config.toml
num_key_value_heads = 1
norm = "layernorm"
norm_eps = 1e-05
positions = "rope"
bias = "qkv"
init = "trunc"
final_lr_fraction = 0.0
max_seq_len = 256
Each number is 200 + 20 x the weight over its row's rms, rounded and kept within 0 to 999. Layers, rows and columns count from 0. The size before them is the row's rms in percent of the matrix's.

# layer 2 attention query, 256x256, rms 0.184, rows 15-50,142-178, columns 0-63
047,156,230,168,218,202,189,187,224,207,180,197,205,225,198,229,210,215,207,245,198,182,191,212,183,152,207,210,202,200,177,157,186,209,169,183,180,205,235,220,181,223,193,244,180,204,193,210,228,211,232,181,192,223,197,190,206,210,183,228,167,198,220,166,222
050,220,213,210,208,195,196,229,170,186,172,187,216,199,206,192,215,221,204,218,172,219,218,216,223,190,218,157,243,180,175,184,192,192,201,223,168,196,202,201,220,170,204,238,202,193,212,189,227,241,217,173,224,228,215,192,188,212,198,180,163,184,211,195,225
041,207,172,215,197,173,223,209,200,170,213,190,228,215,210,196,225,175,243,196,170,226,154,221,193,181,199,186,187,185,194,194,204,208,237,201,175,199,231,156,204,231,219,184,218,188,224,172,207,231,213,213,227,201,204,183,168,161,185,192,173,212,197,222,225
046,202,201,192,216,214,158,198,176,203,202,181,244,207,215,218,213,182,236,161,167,184,190,157,226,163,193,173,173,187,197,232,180,163,187,197,192,225,212,211,225,175,229,193,194,209,205,196,170,198,189,209,163,229,213,186,185,185,212,213,221,192,187,179,209
049,214,213,181,194,192,181,180,227,225,210,205,201,211,159,204,175,186,199,202,174,198,194,236,208,201,177,213,220,200,213,183,214,167,170,200,158,221,168,203,205,190,206,175,198,235,185,224,203,167,221,164,158,207,172,189,192,226,199,183,246,188,224,191,207
053,165,221,184,198,208,180,205,188,212,173,206,209,208,182,208,188,190,192,207,163,175,177,191,209,190,238,222,172,216,177,174,193,165,170,192,198,263,227,201,233,212,196,215,170,203,162,237,167,212,225,157,161,228,179,221,178,227,202,186,232,182,213,178,197
052,201,191,163,213,199,248,160,223,197,200,203,155,219,249,210,196,226,229,190,225,170,202,206,173,244,161,187,215,207,163,209,218,248,217,219,214,185,176,184,204,216,199,162,227,175,196,195,227,198,209,212,186,196,214,205,220,194,216,206,203,192,192,225,177
047,160,233,216,208,191,161,210,218,201,211,195,220,204,184,207,201,194,183,171,245,220,165,169,193,192,195,197,204,175,206,186,192,201,198,223,180,215,184,191,225,195,176,180,157,186,202,192,227,217,205,212,224,186,183,165,188,182,221,241,199,183,196,239,221
054,229,207,216,158,210,195,178,229,185,208,223,216,190,211,173,198,216,213,203,236,154,202,195,247,204,179,183,205,194,194,208,190,203,216,221,184,197,184,205,205,195,219,184,190,187,208,178,188,218,201,196,202,203,232,180,225,187,182,224,230,190,193,209,213
054,228,207,202,215,183,222,186,195,190,208,207,187,177,200,225,209,217,233,197,189,170,229,176,181,205,146,198,154,197,204,233,222,197,231,179,207,180,155,171,201,222,219,164,231,172,224,183,201,209,209,214,216,225,187,204,214,214,170,211,205,218,153,236,190
053,192,196,237,186,180,233,208,212,203,209,224,182,200,224,185,202,209,186,180,229,205,225,189,205,217,187,206,182,210,207,212,177,238,200,245,230,176,186,204,160,202,236,174,222,210,191,178,182,167,153,217,224,212,212,196,213,191,157,203,180,206,167,209,232
065,189,216,202,246,185,217,212,180,200,172,179,191,223,166,218,217,217,181,224,214,212,183,179,187,196,204,218,219,194,194,166,197,201,198,157,203,218,195,217,186,209,173,236,233,174,220,204,190,179,191,201,216,230,175,188,187,210,176,225,182,237,183,169,193
061,176,220,220,225,200,192,186,224,192,210,248,231,168,203,212,185,198,219,212,238,184,172,178,204,197,195,202,186,197,204,199,180,201,198,226,189,176,162,194,230,208,196,194,187,200,179,210,201,192,185,186,202,221,188,214,203,197,180,210,211,178,215,221,232
064,186,209,235,237,174,207,201,205,191,206,220,171,230,209,182,227,220,186,202,265,208,200,189,245,200,211,206,228,187,189,207,185,225,206,218,200,190,183,216,221,232,226,205,193,159,191,174,216,211,209,195,225,218,220,173,233,214,179,207,192,201,175,215,237
059,218,200,188,197,191,198,212,237,198,217,204,192,223,236,164,190,169,220,212,249,215,230,183,213,220,197,236,196,217,201,206,226,194,210,196,211,217,226,202,176,231,221,205,213,199,216,175,203,196,135,233,154,201,217,194,198,191,175,190,180,199,182,194,203
062,221,206,189,201,187,190,188,185,188,222,208,206,209,198,194,195,200,205,200,242,205,213,170,215,243,151,238,173,185,208,241,179,206,235,231,224,190,212,197,175,196,255,146,214,187,220,156,183,188,179,230,175,202,210,185,189,203,202,222,206,177,182,193,170
055,182,234,164,229,203,214,165,198,218,192,208,218,195,206,180,202,208,182,195,202,233,180,187,195,255,206,226,211,183,220,186,185,206,204,182,201,214,199,218,209,229,198,204,190,210,217,185,206,164,183,194,181,219,191,184,192,213,261,209,186,185,216,178,185
064,235,194,202,164,203,191,193,196,220,233,172,218,184,180,172,173,201,194,218,149,199,235,175,212,214,205,204,191,191,202,237,207,184,215,233,196,249,216,221,164,237,207,200,205,193,189,207,195,186,214,179,178,189,215,186,212,204,221,211,197,200,200,188,169
058,229,189,187,237,221,196,210,188,192,186,177,207,211,214,248,206,210,166,226,181,175,148,236,235,230,167,195,226,198,194,178,173,199,217,192,187,213,203,209,234,198,184,167,185,194,201,238,206,211,206,187,199,219,193,193,190,207,201,215,214,216,223,215,209
059,185,205,194,132,229,202,209,178,236,187,172,179,180,168,207,212,197,180,184,171,170,194,215,209,182,228,189,229,190,198,230,217,198,207,233,194,206,214,175,215,172,192,188,184,202,196,233,212,194,189,164,235,204,182,220,192,253,217,197,200,209,214,188,197
061,168,218,201,237,219,215,176,220,184,168,199,207,208,163,223,215,205,187,219,203,179,212,204,172,191,218,183,265,191,195,204,196,185,204,194,185,216,216,189,215,190,155,227,209,206,179,229,201,201,250,193,235,240,196,199,183,201,227,197,154,188,195,169,204
066,181,199,186,202,207,190,182,210,207,203,222,196,194,191,194,207,208,193,215,196,205,219,230,198,205,177,202,195,186,235,249,208,192,213,216,190,212,199,148,219,163,202,183,199,164,212,216,235,207,222,187,234,214,177,197,179,225,198,235,186,190,180,205,176
063,215,219,209,159,189,198,224,262,220,209,198,181,214,188,211,169,225,236,198,194,154,204,200,174,214,214,194,230,198,196,197,200,188,179,227,221,199,203,184,191,260,214,167,214,204,163,196,220,209,156,179,202,207,241,187,216,186,193,183,191,176,192,203,201
072,184,175,205,151,180,205,177,193,249,246,181,170,223,209,175,206,197,188,213,188,184,219,173,211,205,228,221,207,209,171,222,208,226,266,202,168,185,193,248,217,264,176,200,177,190,211,205,194,199,224,178,229,207,186,158,213,227,249,206,207,213,204,220,198
065,192,209,203,220,222,198,161,176,220,239,168,210,245,185,149,210,203,172,217,208,248,211,205,186,217,190,231,221,213,194,212,195,230,223,192,201,216,220,205,203,191,193,210,212,209,215,161,224,200,219,201,269,234,187,180,205,229,200,194,196,166,173,195,209
077,209,155,172,196,222,196,187,195,186,205,211,239,221,259,193,200,190,188,193,213,182,207,215,194,169,185,180,237,211,208,187,177,188,196,182,221,185,183,205,210,194,173,213,212,166,215,207,210,191,204,221,180,194,191,182,195,219,184,196,222,188,214,221,198
066,224,158,181,170,179,198,184,213,213,238,212,199,186,245,192,188,215,203,184,226,209,189,199,229,239,201,198,205,208,161,170,203,199,218,169,204,205,220,203,198,216,222,187,199,183,214,193,224,180,206,203,192,178,206,187,204,200,210,210,240,201,167,231,228
086,233,158,215,204,245,201,199,183,218,194,237,189,212,226,196,209,193,209,166,205,200,206,190,215,213,189,187,216,185,217,170,206,198,245,183,206,235,223,224,174,166,200,240,190,205,154,182,197,199,206,187,204,182,197,194,214,216,233,155,177,201,225,219,215
076,200,180,213,209,204,188,215,236,186,206,263,204,170,200,223,218,221,192,217,187,142,178,177,221,181,216,213,224,209,230,227,187,210,147,190,182,177,201,184,219,187,219,171,206,182,234,214,219,180,188,204,196,197,228,199,196,191,207,211,165,196,223,215,190
078,221,229,197,218,199,226,200,158,191,213,214,203,175,186,162,192,173,194,193,230,235,172,209,203,225,236,214,232,197,228,195,166,210,216,223,220,169,200,204,229,256,201,223,190,174,218,185,229,215,196,201,218,214,212,212,176,180,207,154,226,197,196,164,216
076,186,188,197,185,180,216,189,201,209,225,198,196,188,253,207,216,187,234,175,176,197,226,180,202,191,217,218,184,183,220,218,209,210,215,209,185,200,216,185,234,201,222,205,238,181,197,176,174,235,196,195,194,193,200,257,199,208,177,178,225,196,191,195,196
072,231,173,193,209,233,217,204,158,217,186,203,205,190,203,169,174,193,162,211,214,200,199,191,210,180,180,237,207,183,176,193,175,218,197,245,230,187,182,185,178,197,195,205,179,202,201,199,201,201,198,182,167,198,213,201,182,180,207,206,231,223,243,170,197
069,158,168,193,197,233,213,185,205,180,202,216,218,181,199,224,171,206,219,191,185,183,201,221,187,196,178,227,193,209,202,180,227,215,190,185,176,222,197,180,236,196,218,197,200,231,159,204,167,220,185,187,204,187,213,197,207,187,193,220,211,228,176,166,174
085,215,208,200,235,226,186,192,218,179,202,205,173,197,219,222,176,189,200,199,175,200,179,189,184,224,156,195,201,179,216,157,202,193,194,236,228,172,222,213,206,182,204,208,228,222,158,216,189,177,219,223,215,196,202,210,210,166,204,188,172,217,209,204,216
067,178,165,207,186,197,214,188,206,175,192,201,211,199,187,229,169,212,201,169,169,221,235,201,197,174,186,207,200,150,231,209,244,182,212,209,197,162,173,194,213,189,203,200,208,196,187,181,222,178,225,199,190,169,168,171,198,176,221,209,177,217,179,188,204
078,198,177,201,249,201,166,198,222,200,217,177,186,205,206,201,193,212,214,212,241,193,164,208,188,200,166,231,175,201,228,169,227,199,209,163,183,232,222,183,210,156,214,180,229,196,199,207,217,200,182,221,224,196,188,206,190,175,230,204,198,221,205,225,194
065,185,205,180,152,202,207,184,217,190,190,241,211,191,192,218,222,229,173,205,226,190,229,195,228,191,192,203,214,207,189,200,210,174,220,216,136,191,230,182,212,184,195,197,166,215,224,212,225,199,202,184,184,220,202,195,212,241,205,231,205,186,213,206,190
074,209,207,196,199,220,213,206,216,196,202,180,193,177,219,177,194,216,218,209,202,194,200,203,127,173,187,156,195,206,230,155,209,171,184,198,198,220,182,203,188,194,198,197,216,190,197,200,215,188,210,197,231,195,227,174,181,216,191,187,188,193,186,192,196
069,200,168,212,197,212,198,203,190,184,176,202,207,225,156,201,195,202,193,191,212,187,187,219,196,200,208,199,222,196,187,200,202,216,159,192,191,222,200,226,227,176,180,178,160,213,189,219,211,194,186,184,202,224,200,225,209,230,172,189,167,197,219,232,198
068,211,207,189,212,190,202,189,218,177,209,203,173,230,186,170,156,184,176,231,239,180,201,195,212,202,203,205,195,232,229,212,215,210,180,205,212,169,193,206,167,222,212,204,213,214,204,226,226,189,196,209,183,200,216,220,203,179,221,183,172,181,218,145,209
077,187,180,209,227,212,182,187,181,191,202,195,190,239,194,208,175,179,212,246,192,203,205,180,188,180,182,237,196,177,235,210,218,199,197,220,195,212,175,228,223,178,211,203,214,176,229,198,198,211,231,185,191,221,215,192,225,191,193,207,222,174,214,193,165
074,187,214,168,188,206,214,175,191,197,185,213,160,191,218,215,154,227,204,194,188,195,235,203,208,194,164,200,221,190,179,206,197,183,233,214,205,170,186,198,220,185,180,200,201,200,218,174,219,183,166,173,167,244,234,199,212,179,229,203,199,204,200,212,149
075,216,192,193,159,204,202,217,189,181,191,186,159,234,200,221,204,195,214,194,208,220,220,178,187,205,204,193,191,193,224,205,214,240,190,208,189,196,166,206,188,169,206,180,218,180,201,210,218,263,180,191,242,218,234,210,214,194,234,204,198,232,232,196,185
076,200,263,193,220,200,190,191,227,178,176,208,193,244,209,221,215,201,212,176,249,180,195,200,176,190,195,178,192,207,216,183,198,205,217,201,220,213,201,199,200,188,157,211,200,207,197,199,184,219,185,213,228,203,181,205,230,231,195,224,206,216,165,218,209
064,226,242,192,194,171,172,205,186,210,214,189,188,205,185,193,214,183,188,192,230,167,220,233,202,191,219,249,198,190,227,185,193,211,221,203,194,197,210,183,166,178,226,237,182,194,210,206,191,191,212,193,206,173,161,191,182,201,198,198,208,215,176,189,220
081,228,168,158,171,194,194,171,192,203,195,214,178,179,169,214,206,218,189,172,214,213,198,169,206,216,184,210,182,191,150,237,173,211,185,192,190,207,208,186,186,230,188,190,178,212,242,182,194,164,176,172,172,231,168,241,203,192,194,252,206,188,191,200,211
071,180,229,207,248,198,196,162,236,215,205,219,209,190,174,178,164,168,193,176,237,203,187,194,197,224,187,206,191,185,204,192,224,197,196,209,210,190,204,207,218,189,182,212,234,210,201,198,183,195,223,182,167,206,179,201,182,204,202,188,172,165,190,254,220
078,171,199,197,250,196,210,172,218,191,219,222,231,183,235,186,213,188,175,182,192,174,214,216,193,219,168,191,180,218,160,182,205,210,213,205,181,197,243,186,217,186,219,218,198,188,173,182,191,208,203,234,202,196,213,159,202,230,154,192,188,209,208,202,211
068,244,199,183,236,172,219,205,211,239,202,206,205,240,217,172,189,186,237,212,205,195,183,187,214,184,219,209,223,191,208,184,246,190,232,219,194,176,193,200,185,174,195,213,186,151,227,208,205,222,219,193,202,217,206,177,181,180,201,194,191,205,178,219,191
071,227,219,205,211,170,190,213,198,162,201,217,200,263,177,168,195,196,172,218,247,221,205,174,195,216,205,166,231,232,175,203,211,215,226,192,221,200,177,218,167,197,157,238,161,187,206,211,206,217,183,216,207,193,158,219,200,199,159,198,166,201,198,233,182
074,166,208,197,179,211,205,173,182,210,173,204,209,200,223,193,185,206,209,166,198,213,167,162,186,178,208,216,199,174,163,194,189,218,183,192,167,222,202,174,214,230,228,182,198,215,237,173,204,171,169,165,173,190,185,188,221,208,203,228,226,215,204,188,208
068,197,199,211,200,217,217,225,210,222,185,215,194,204,238,193,186,242,189,184,219,213,206,177,217,232,184,201,203,232,172,190,173,229,221,183,195,178,211,227,186,177,220,135,160,253,178,206,196,220,205,221,164,181,170,195,173,209,204,190,198,218,209,206,211
087,190,203,203,217,226,181,199,219,173,176,196,210,169,182,211,214,198,164,196,193,209,199,185,220,203,181,250,152,208,216,195,175,222,187,209,180,203,214,186,230,186,223,177,195,212,195,203,202,208,207,249,197,239,202,169,189,219,184,200,186,201,210,183,202
074,210,204,228,194,246,177,189,150,206,213,222,204,208,193,192,236,204,178,178,186,216,210,160,210,164,174,141,205,202,147,236,167,193,198,196,171,195,218,190,205,211,192,216,173,197,211,189,176,211,200,192,231,192,204,222,207,189,191,206,224,230,204,199,178
079,232,202,209,181,195,220,198,192,211,224,201,224,198,203,202,223,207,219,195,161,208,211,164,238,181,225,150,193,215,224,224,226,147,194,179,177,216,221,180,216,199,181,214,170,172,216,235,200,190,189,211,184,195,194,191,216,200,206,160,205,188,211,175,209
084,204,194,220,218,187,208,224,204,202,179,200,176,240,205,243,184,193,212,220,152,200,184,156,196,201,183,200,209,197,206,228,197,171,183,181,219,205,172,204,168,213,205,175,190,171,177,223,203,193,186,187,201,207,196,191,195,169,211,208,185,194,200,176,158
079,209,195,188,191,223,224,196,183,192,239,175,209,195,216,221,194,198,177,188,193,179,174,239,232,225,244,252,213,194,188,188,207,219,189,226,222,184,179,188,215,161,206,197,222,187,209,185,163,223,204,201,234,216,220,221,159,214,210,175,167,208,227,181,214
105,191,211,237,209,187,230,194,194,211,174,196,179,224,206,204,197,196,218,231,232,210,182,193,191,190,223,177,223,210,226,197,202,184,183,170,218,195,188,211,195,200,181,206,183,194,197,213,238,231,192,193,219,188,215,221,193,180,193,200,204,192,205,203,216
080,175,227,190,201,252,212,202,180,192,207,172,201,232,216,248,175,204,189,207,216,203,220,194,228,260,178,228,207,189,194,189,182,221,210,195,209,187,200,187,206,157,188,203,214,198,194,199,215,227,242,223,243,207,180,202,192,212,211,175,169,185,222,171,212
089,198,214,207,204,196,204,172,201,220,213,206,225,192,189,183,196,189,176,179,221,193,229,201,213,222,180,225,155,205,178,202,146,206,237,196,168,223,217,202,215,174,201,177,193,189,193,202,186,204,219,203,195,187,183,201,187,197,201,195,203,211,215,210,232
101,162,209,198,176,213,193,205,188,231,221,187,181,168,218,197,229,224,186,151,187,166,224,204,224,202,181,200,185,188,211,177,193,199,241,198,185,170,213,176,219,204,242,198,221,234,182,207,169,166,232,178,197,195,176,224,184,209,216,218,190,208,214,163,210
089,171,185,205,148,191,186,191,166,221,187,212,193,177,196,212,197,161,188,194,173,192,178,159,192,227,198,237,196,208,201,230,215,190,165,201,182,211,203,198,234,192,189,221,215,188,181,188,197,205,179,184,209,209,227,202,202,201,180,241,209,218,200,190,198
090,219,236,175,195,203,212,211,188,206,197,194,234,172,209,190,201,208,172,195,202,203,209,256,164,154,189,191,200,194,252,211,193,192,190,202,197,167,243,169,209,208,204,187,233,177,198,198,246,171,178,203,234,195,179,222,173,171,190,231,202,188,226,200,200
087,220,201,180,235,200,183,227,211,204,194,207,203,220,241,223,195,188,217,226,227,212,222,156,242,228,228,185,203,194,211,202,239,191,209,212,174,220,203,205,187,234,212,202,212,208,267,209,192,195,177,193,145,213,192,205,223,198,202,205,213,176,178,221,222
081,221,163,165,171,180,199,210,205,195,200,237,165,181,202,239,183,199,194,201,173,248,219,195,221,188,229,195,183,184,179,193,207,214,242,199,228,205,218,195,210,174,237,222,201,200,237,171,228,162,187,190,194,207,179,193,210,219,202,200,179,205,180,201,188
084,204,205,195,215,232,203,214,218,184,201,254,188,192,212,223,209,216,159,174,193,214,184,201,170,183,206,186,207,224,246,198,242,202,225,210,220,153,231,182,203,166,226,213,187,213,174,171,189,190,185,220,164,192,200,237,216,193,176,182,217,199,182,230,236
084,215,234,233,184,199,248,195,180,210,210,227,184,192,201,146,216,184,209,206,243,234,186,236,190,179,234,218,170,181,190,227,183,219,184,195,190,195,232,166,196,177,228,211,227,179,198,174,196,197,199,181,228,215,216,168,186,202,190,209,232,216,231,193,254
101,201,226,207,196,181,177,234,192,190,230,186,194,183,210,192,224,199,206,167,187,241,197,207,218,191,241,245,175,197,213,221,176,213,210,200,179,205,202,174,229,234,212,221,234,217,181,188,191,206,229,188,217,183,171,212,161,227,186,182,190,167,186,191,201
089,211,198,177,208,218,172,211,212,176,196,199,209,211,229,194,176,198,184,206,233,249,199,172,214,205,179,195,215,215,175,197,205,172,216,222,204,198,199,199,186,173,214,221,183,192,212,179,189,230,228,208,198,208,229,222,208,195,184,207,197,221,219,185,168
089,198,203,199,181,203,195,236,208,206,173,192,187,240,216,198,196,211,186,198,201,165,234,194,207,211,179,202,221,194,182,217,208,190,219,235,186,188,224,193,164,184,193,160,205,213,205,217,161,179,188,219,185,229,218,204,200,165,207,209,202,176,192,180,193
088,237,216,173,227,182,195,184,177,192,175,245,180,217,171,225,165,186,213,217,221,174,188,192,210,178,193,204,195,223,195,202,226,202,166,205,240,166,205,197,170,165,181,222,157,195,179,185,238,204,212,195,174,199,213,194,203,184,188,257,256,182,178,237,212
090,197,194,181,188,205,210,193,209,231,194,193,197,224,203,216,197,223,183,225,185,167,173,221,168,206,244,199,209,163,233,172,176,232,203,219,220,211,179,221,207,194,187,171,210,205,178,184,210,214,208,190,166,227,188,205,212,226,208,163,198,174,221,185,193
090,209,163,210,234,180,261,190,202,182,194,229,213,221,210,209,221,217,175,165,231,232,206,160,253,211,185,227,172,212,197,193,203,164,200,204,205,183,247,228,193,216,198,198,191,208,196,199,218,145,199,211,210,224,203,163,204,195,187,218,194,207,223,235,213
# layer 2 attention key, 128x256, rms 0.18, rows 14-49, columns 0-63
048,184,199,185,192,208,210,232,195,208,207,201,217,189,183,198,238,192,215,206,226,257,200,190,201,166,242,164,227,205,231,203,179,197,200,218,197,185,208,199,187,236,217,213,191,192,219,235,225,160,164,234,215,190,222,182,224,254,205,213,178,191,198,210,197
059,195,218,201,203,162,191,228,213,177,220,171,197,177,221,197,212,204,191,197,229,194,224,194,123,207,198,134,189,181,206,164,199,206,209,180,181,187,199,221,192,202,197,216,219,188,213,203,231,243,201,211,201,203,225,205,161,187,190,175,224,203,204,193,225
057,165,228,199,173,183,213,182,189,195,195,223,194,202,148,222,246,222,177,205,224,200,179,199,190,195,220,214,240,222,217,228,197,210,166,200,181,169,216,215,183,203,164,195,203,206,172,224,205,232,159,167,219,192,218,208,197,214,187,200,205,203,215,199,209
055,229,193,208,239,166,198,185,195,213,211,187,183,217,233,226,196,224,184,206,212,184,200,190,220,187,167,176,216,229,200,217,191,197,196,173,209,203,220,189,183,196,193,185,211,179,215,231,237,242,204,214,174,183,229,210,179,157,216,204,197,196,203,182,218
058,173,214,221,211,223,228,211,208,199,220,193,217,218,149,215,212,196,192,214,192,209,219,196,159,189,195,155,224,175,218,199,197,203,197,196,202,193,173,236,247,214,204,209,195,214,186,219,194,188,205,161,212,212,188,174,203,202,228,223,225,209,212,200,185
059,202,184,181,226,191,238,187,189,210,197,182,204,164,232,199,194,171,227,225,192,225,232,192,211,192,163,168,224,190,205,229,196,209,200,211,166,190,220,169,197,217,207,202,226,201,221,180,201,199,208,186,202,172,235,240,203,187,172,203,188,227,228,207,174
054,180,197,239,159,217,205,219,195,145,179,211,217,228,167,236,197,214,212,193,179,194,175,206,185,203,195,152,203,226,182,220,195,239,216,190,214,180,199,229,205,205,209,183,189,219,207,215,219,216,208,214,214,199,192,165,179,177,205,224,229,239,211,199,193
057,221,206,199,215,213,195,190,212,182,191,187,195,199,186,208,202,157,211,199,171,211,231,210,167,189,180,225,207,194,217,185,205,201,214,196,201,214,189,185,210,193,182,179,222,223,179,195,164,205,221,197,214,220,180,211,205,205,179,200,183,212,182,203,165
052,183,223,193,217,186,187,194,193,199,199,175,205,187,175,178,231,227,176,212,164,217,192,215,191,203,195,218,185,228,206,218,180,240,149,200,177,202,203,199,228,182,171,216,190,225,215,216,183,201,198,190,180,215,198,197,181,199,222,194,218,222,219,175,167
072,182,187,190,202,201,159,193,196,189,172,194,183,207,159,196,193,179,187,185,169,216,173,182,224,219,222,168,217,232,188,236,176,207,163,243,183,217,204,209,178,198,206,200,237,197,225,204,180,158,187,206,189,203,204,256,205,216,180,175,191,171,234,216,205
057,209,227,176,219,202,191,196,182,214,230,201,200,199,217,232,210,155,218,190,154,230,199,197,177,214,213,231,234,192,202,206,204,189,218,183,199,215,186,200,199,236,199,226,197,192,197,202,166,187,213,227,208,229,173,176,166,209,187,200,171,201,175,199,169
055,219,176,178,228,240,174,202,189,215,225,175,220,189,224,202,206,200,197,196,196,203,218,176,190,195,211,234,208,195,199,158,230,194,193,216,185,209,206,219,204,191,227,239,208,208,169,206,146,201,197,195,192,203,187,193,242,210,184,188,167,216,205,194,183
056,195,208,188,200,200,192,195,196,223,206,235,192,202,233,223,220,219,225,184,218,218,206,222,193,192,175,199,186,224,200,241,232,170,227,200,179,200,193,174,193,231,222,187,184,176,211,208,200,242,173,230,161,164,184,200,204,196,183,221,209,200,207,187,195
057,223,199,184,191,233,187,213,222,183,204,177,202,198,200,192,199,217,174,209,169,253,195,187,224,219,209,187,210,205,189,209,219,205,205,202,173,224,212,181,215,191,218,228,145,216,196,232,179,224,171,191,211,182,204,169,185,194,205,161,189,192,219,190,148
064,176,210,219,223,221,181,207,195,204,222,206,195,177,161,217,192,156,189,175,170,225,161,223,186,184,203,209,216,230,195,233,179,213,129,226,175,223,202,182,212,198,187,196,199,198,178,204,201,177,151,204,214,216,179,223,183,222,165,173,203,185,220,178,203
058,220,215,199,203,203,199,235,194,188,206,197,192,192,227,220,209,170,215,206,238,200,205,178,188,200,211,201,183,194,167,198,185,179,186,221,177,155,191,231,204,173,217,186,228,218,216,230,195,210,205,197,189,186,205,202,185,208,169,188,183,197,213,184,191
070,211,204,168,205,217,202,161,192,174,184,201,220,218,189,186,200,213,220,194,217,200,231,162,202,182,197,192,214,190,203,180,194,177,249,205,191,212,184,213,174,208,186,210,238,210,268,189,185,198,223,202,167,226,183,193,203,217,197,188,187,220,194,241,191
071,213,185,186,204,205,226,211,184,225,217,218,186,222,205,214,179,219,186,187,229,177,194,192,229,184,211,176,208,208,175,200,190,211,224,173,167,185,194,199,187,180,156,183,177,210,191,187,216,195,215,213,248,204,191,232,233,222,209,184,187,230,220,175,194
072,183,190,211,209,207,199,215,231,174,147,161,160,201,186,214,181,189,178,191,222,210,190,196,190,173,210,154,224,218,225,193,194,212,183,185,195,214,201,197,215,180,185,179,203,229,194,225,209,189,203,207,194,221,219,226,210,190,207,177,191,176,213,157,215
071,176,251,185,224,192,194,173,173,190,161,226,178,201,204,217,187,221,206,221,196,170,162,167,201,215,212,223,240,208,186,189,182,209,241,237,203,199,212,211,208,180,179,193,188,214,218,213,186,206,232,219,214,198,197,202,178,203,202,202,210,205,178,205,208
081,228,187,195,238,199,193,197,214,197,170,188,182,231,213,202,185,187,183,205,237,173,188,230,257,232,231,222,216,209,210,192,197,199,185,174,234,178,192,260,161,150,186,219,235,202,199,187,204,209,232,215,197,211,201,196,196,197,214,181,161,180,207,205,225
080,192,200,211,208,167,228,205,192,187,206,228,204,232,225,203,213,205,214,204,212,176,204,161,234,199,187,194,213,188,232,200,204,229,214,168,183,195,210,198,162,213,183,192,210,206,197,163,219,225,200,218,183,186,214,183,233,161,193,213,183,216,191,221,212
071,191,193,198,219,207,211,237,229,206,198,197,191,163,188,209,189,191,165,153,161,213,212,217,217,214,187,226,188,215,192,191,213,195,193,187,175,210,226,184,223,184,190,211,176,202,176,222,191,211,169,221,253,181,203,201,194,246,186,226,178,209,220,213,171
078,186,227,178,195,206,171,227,206,204,206,179,219,206,207,187,182,179,162,183,155,206,207,190,209,176,202,200,201,163,235,228,170,210,198,217,181,183,190,205,208,193,226,220,196,221,219,213,201,219,179,188,212,208,208,217,229,200,172,220,210,212,206,198,192
073,204,176,198,239,181,211,179,222,193,189,227,205,173,216,170,206,193,202,193,190,178,214,196,217,197,219,171,205,227,191,202,183,191,194,226,198,212,224,176,224,185,184,203,194,179,194,172,167,164,199,225,226,205,186,194,184,229,182,209,174,197,183,237,191
087,204,174,186,182,206,186,211,211,196,171,190,170,204,204,203,180,205,211,220,210,207,188,198,190,179,228,226,209,210,202,184,218,173,202,191,204,207,160,215,224,212,166,169,237,196,183,204,206,199,192,179,170,247,189,220,204,212,183,219,182,213,186,196,181
081,202,215,174,206,205,185,219,214,207,197,178,175,195,193,212,230,192,217,200,181,167,206,171,194,158,175,180,191,209,198,210,203,200,202,187,197,166,196,172,189,217,207,199,209,216,179,173,230,198,186,168,192,173,223,227,182,237,217,177,176,184,229,201,166
070,229,181,198,213,191,214,226,220,228,200,212,196,223,255,190,201,187,199,207,194,208,210,185,220,188,211,112,192,196,193,220,216,200,174,195,198,203,195,176,194,191,190,210,200,187,193,192,204,188,187,179,179,225,204,192,214,246,199,182,187,200,190,176,225
077,204,187,213,195,173,165,253,235,197,226,189,203,204,165,212,196,212,191,216,185,195,193,219,239,205,209,210,186,184,183,190,209,244,194,216,235,205,193,166,233,199,199,198,185,169,173,220,206,194,181,218,188,167,230,220,238,169,190,195,199,193,208,193,208
079,226,215,182,256,204,217,235,188,194,182,193,179,178,214,212,215,185,203,181,232,189,193,216,186,204,206,202,196,199,201,127,229,201,216,219,205,207,222,193,206,203,215,181,199,192,184,178,213,235,203,203,189,187,209,225,202,178,175,202,165,215,185,211,226
081,221,222,214,210,217,174,216,201,192,192,216,166,187,209,187,209,186,243,186,244,203,173,200,224,214,173,206,198,211,186,189,178,208,181,192,179,197,209,216,188,229,205,209,211,184,180,200,174,226,195,187,196,192,239,211,208,207,182,203,234,201,209,174,193
084,209,209,238,187,199,181,196,170,191,182,184,211,211,187,181,224,166,181,207,193,230,151,229,166,176,237,221,180,196,211,202,231,228,159,186,170,190,213,203,209,235,213,172,189,220,205,216,210,226,213,176,206,220,179,205,146,195,178,159,184,202,223,200,200
080,216,193,199,205,222,179,246,210,214,208,184,167,192,186,181,196,203,189,214,196,233,190,225,221,229,169,196,225,200,199,217,258,176,232,191,189,182,211,206,207,238,209,191,208,223,192,204,195,211,187,190,199,189,178,190,191,193,223,201,224,173,218,182,211
087,214,208,184,200,191,222,181,186,171,174,205,202,241,200,171,227,186,165,215,188,196,213,221,204,171,192,214,190,227,194,196,221,212,208,205,205,179,227,197,194,182,206,173,208,185,187,182,194,222,203,212,173,202,213,198,174,207,180,163,195,184,198,192,194
091,233,253,230,245,198,186,213,164,213,224,199,213,214,169,216,208,173,184,196,203,207,207,195,193,161,211,155,200,210,176,176,196,212,183,168,217,198,192,195,185,194,181,185,198,182,189,179,222,160,252,200,175,197,172,204,167,193,203,223,201,179,216,202,198
085,222,227,177,173,195,204,212,222,195,248,235,205,205,220,223,188,216,186,197,174,204,198,208,263,239,190,201,155,213,213,198,188,208,179,205,189,207,186,214,190,164,174,208,184,198,161,214,217,208,200,206,179,186,193,200,212,202,176,202,218,223,218,216,195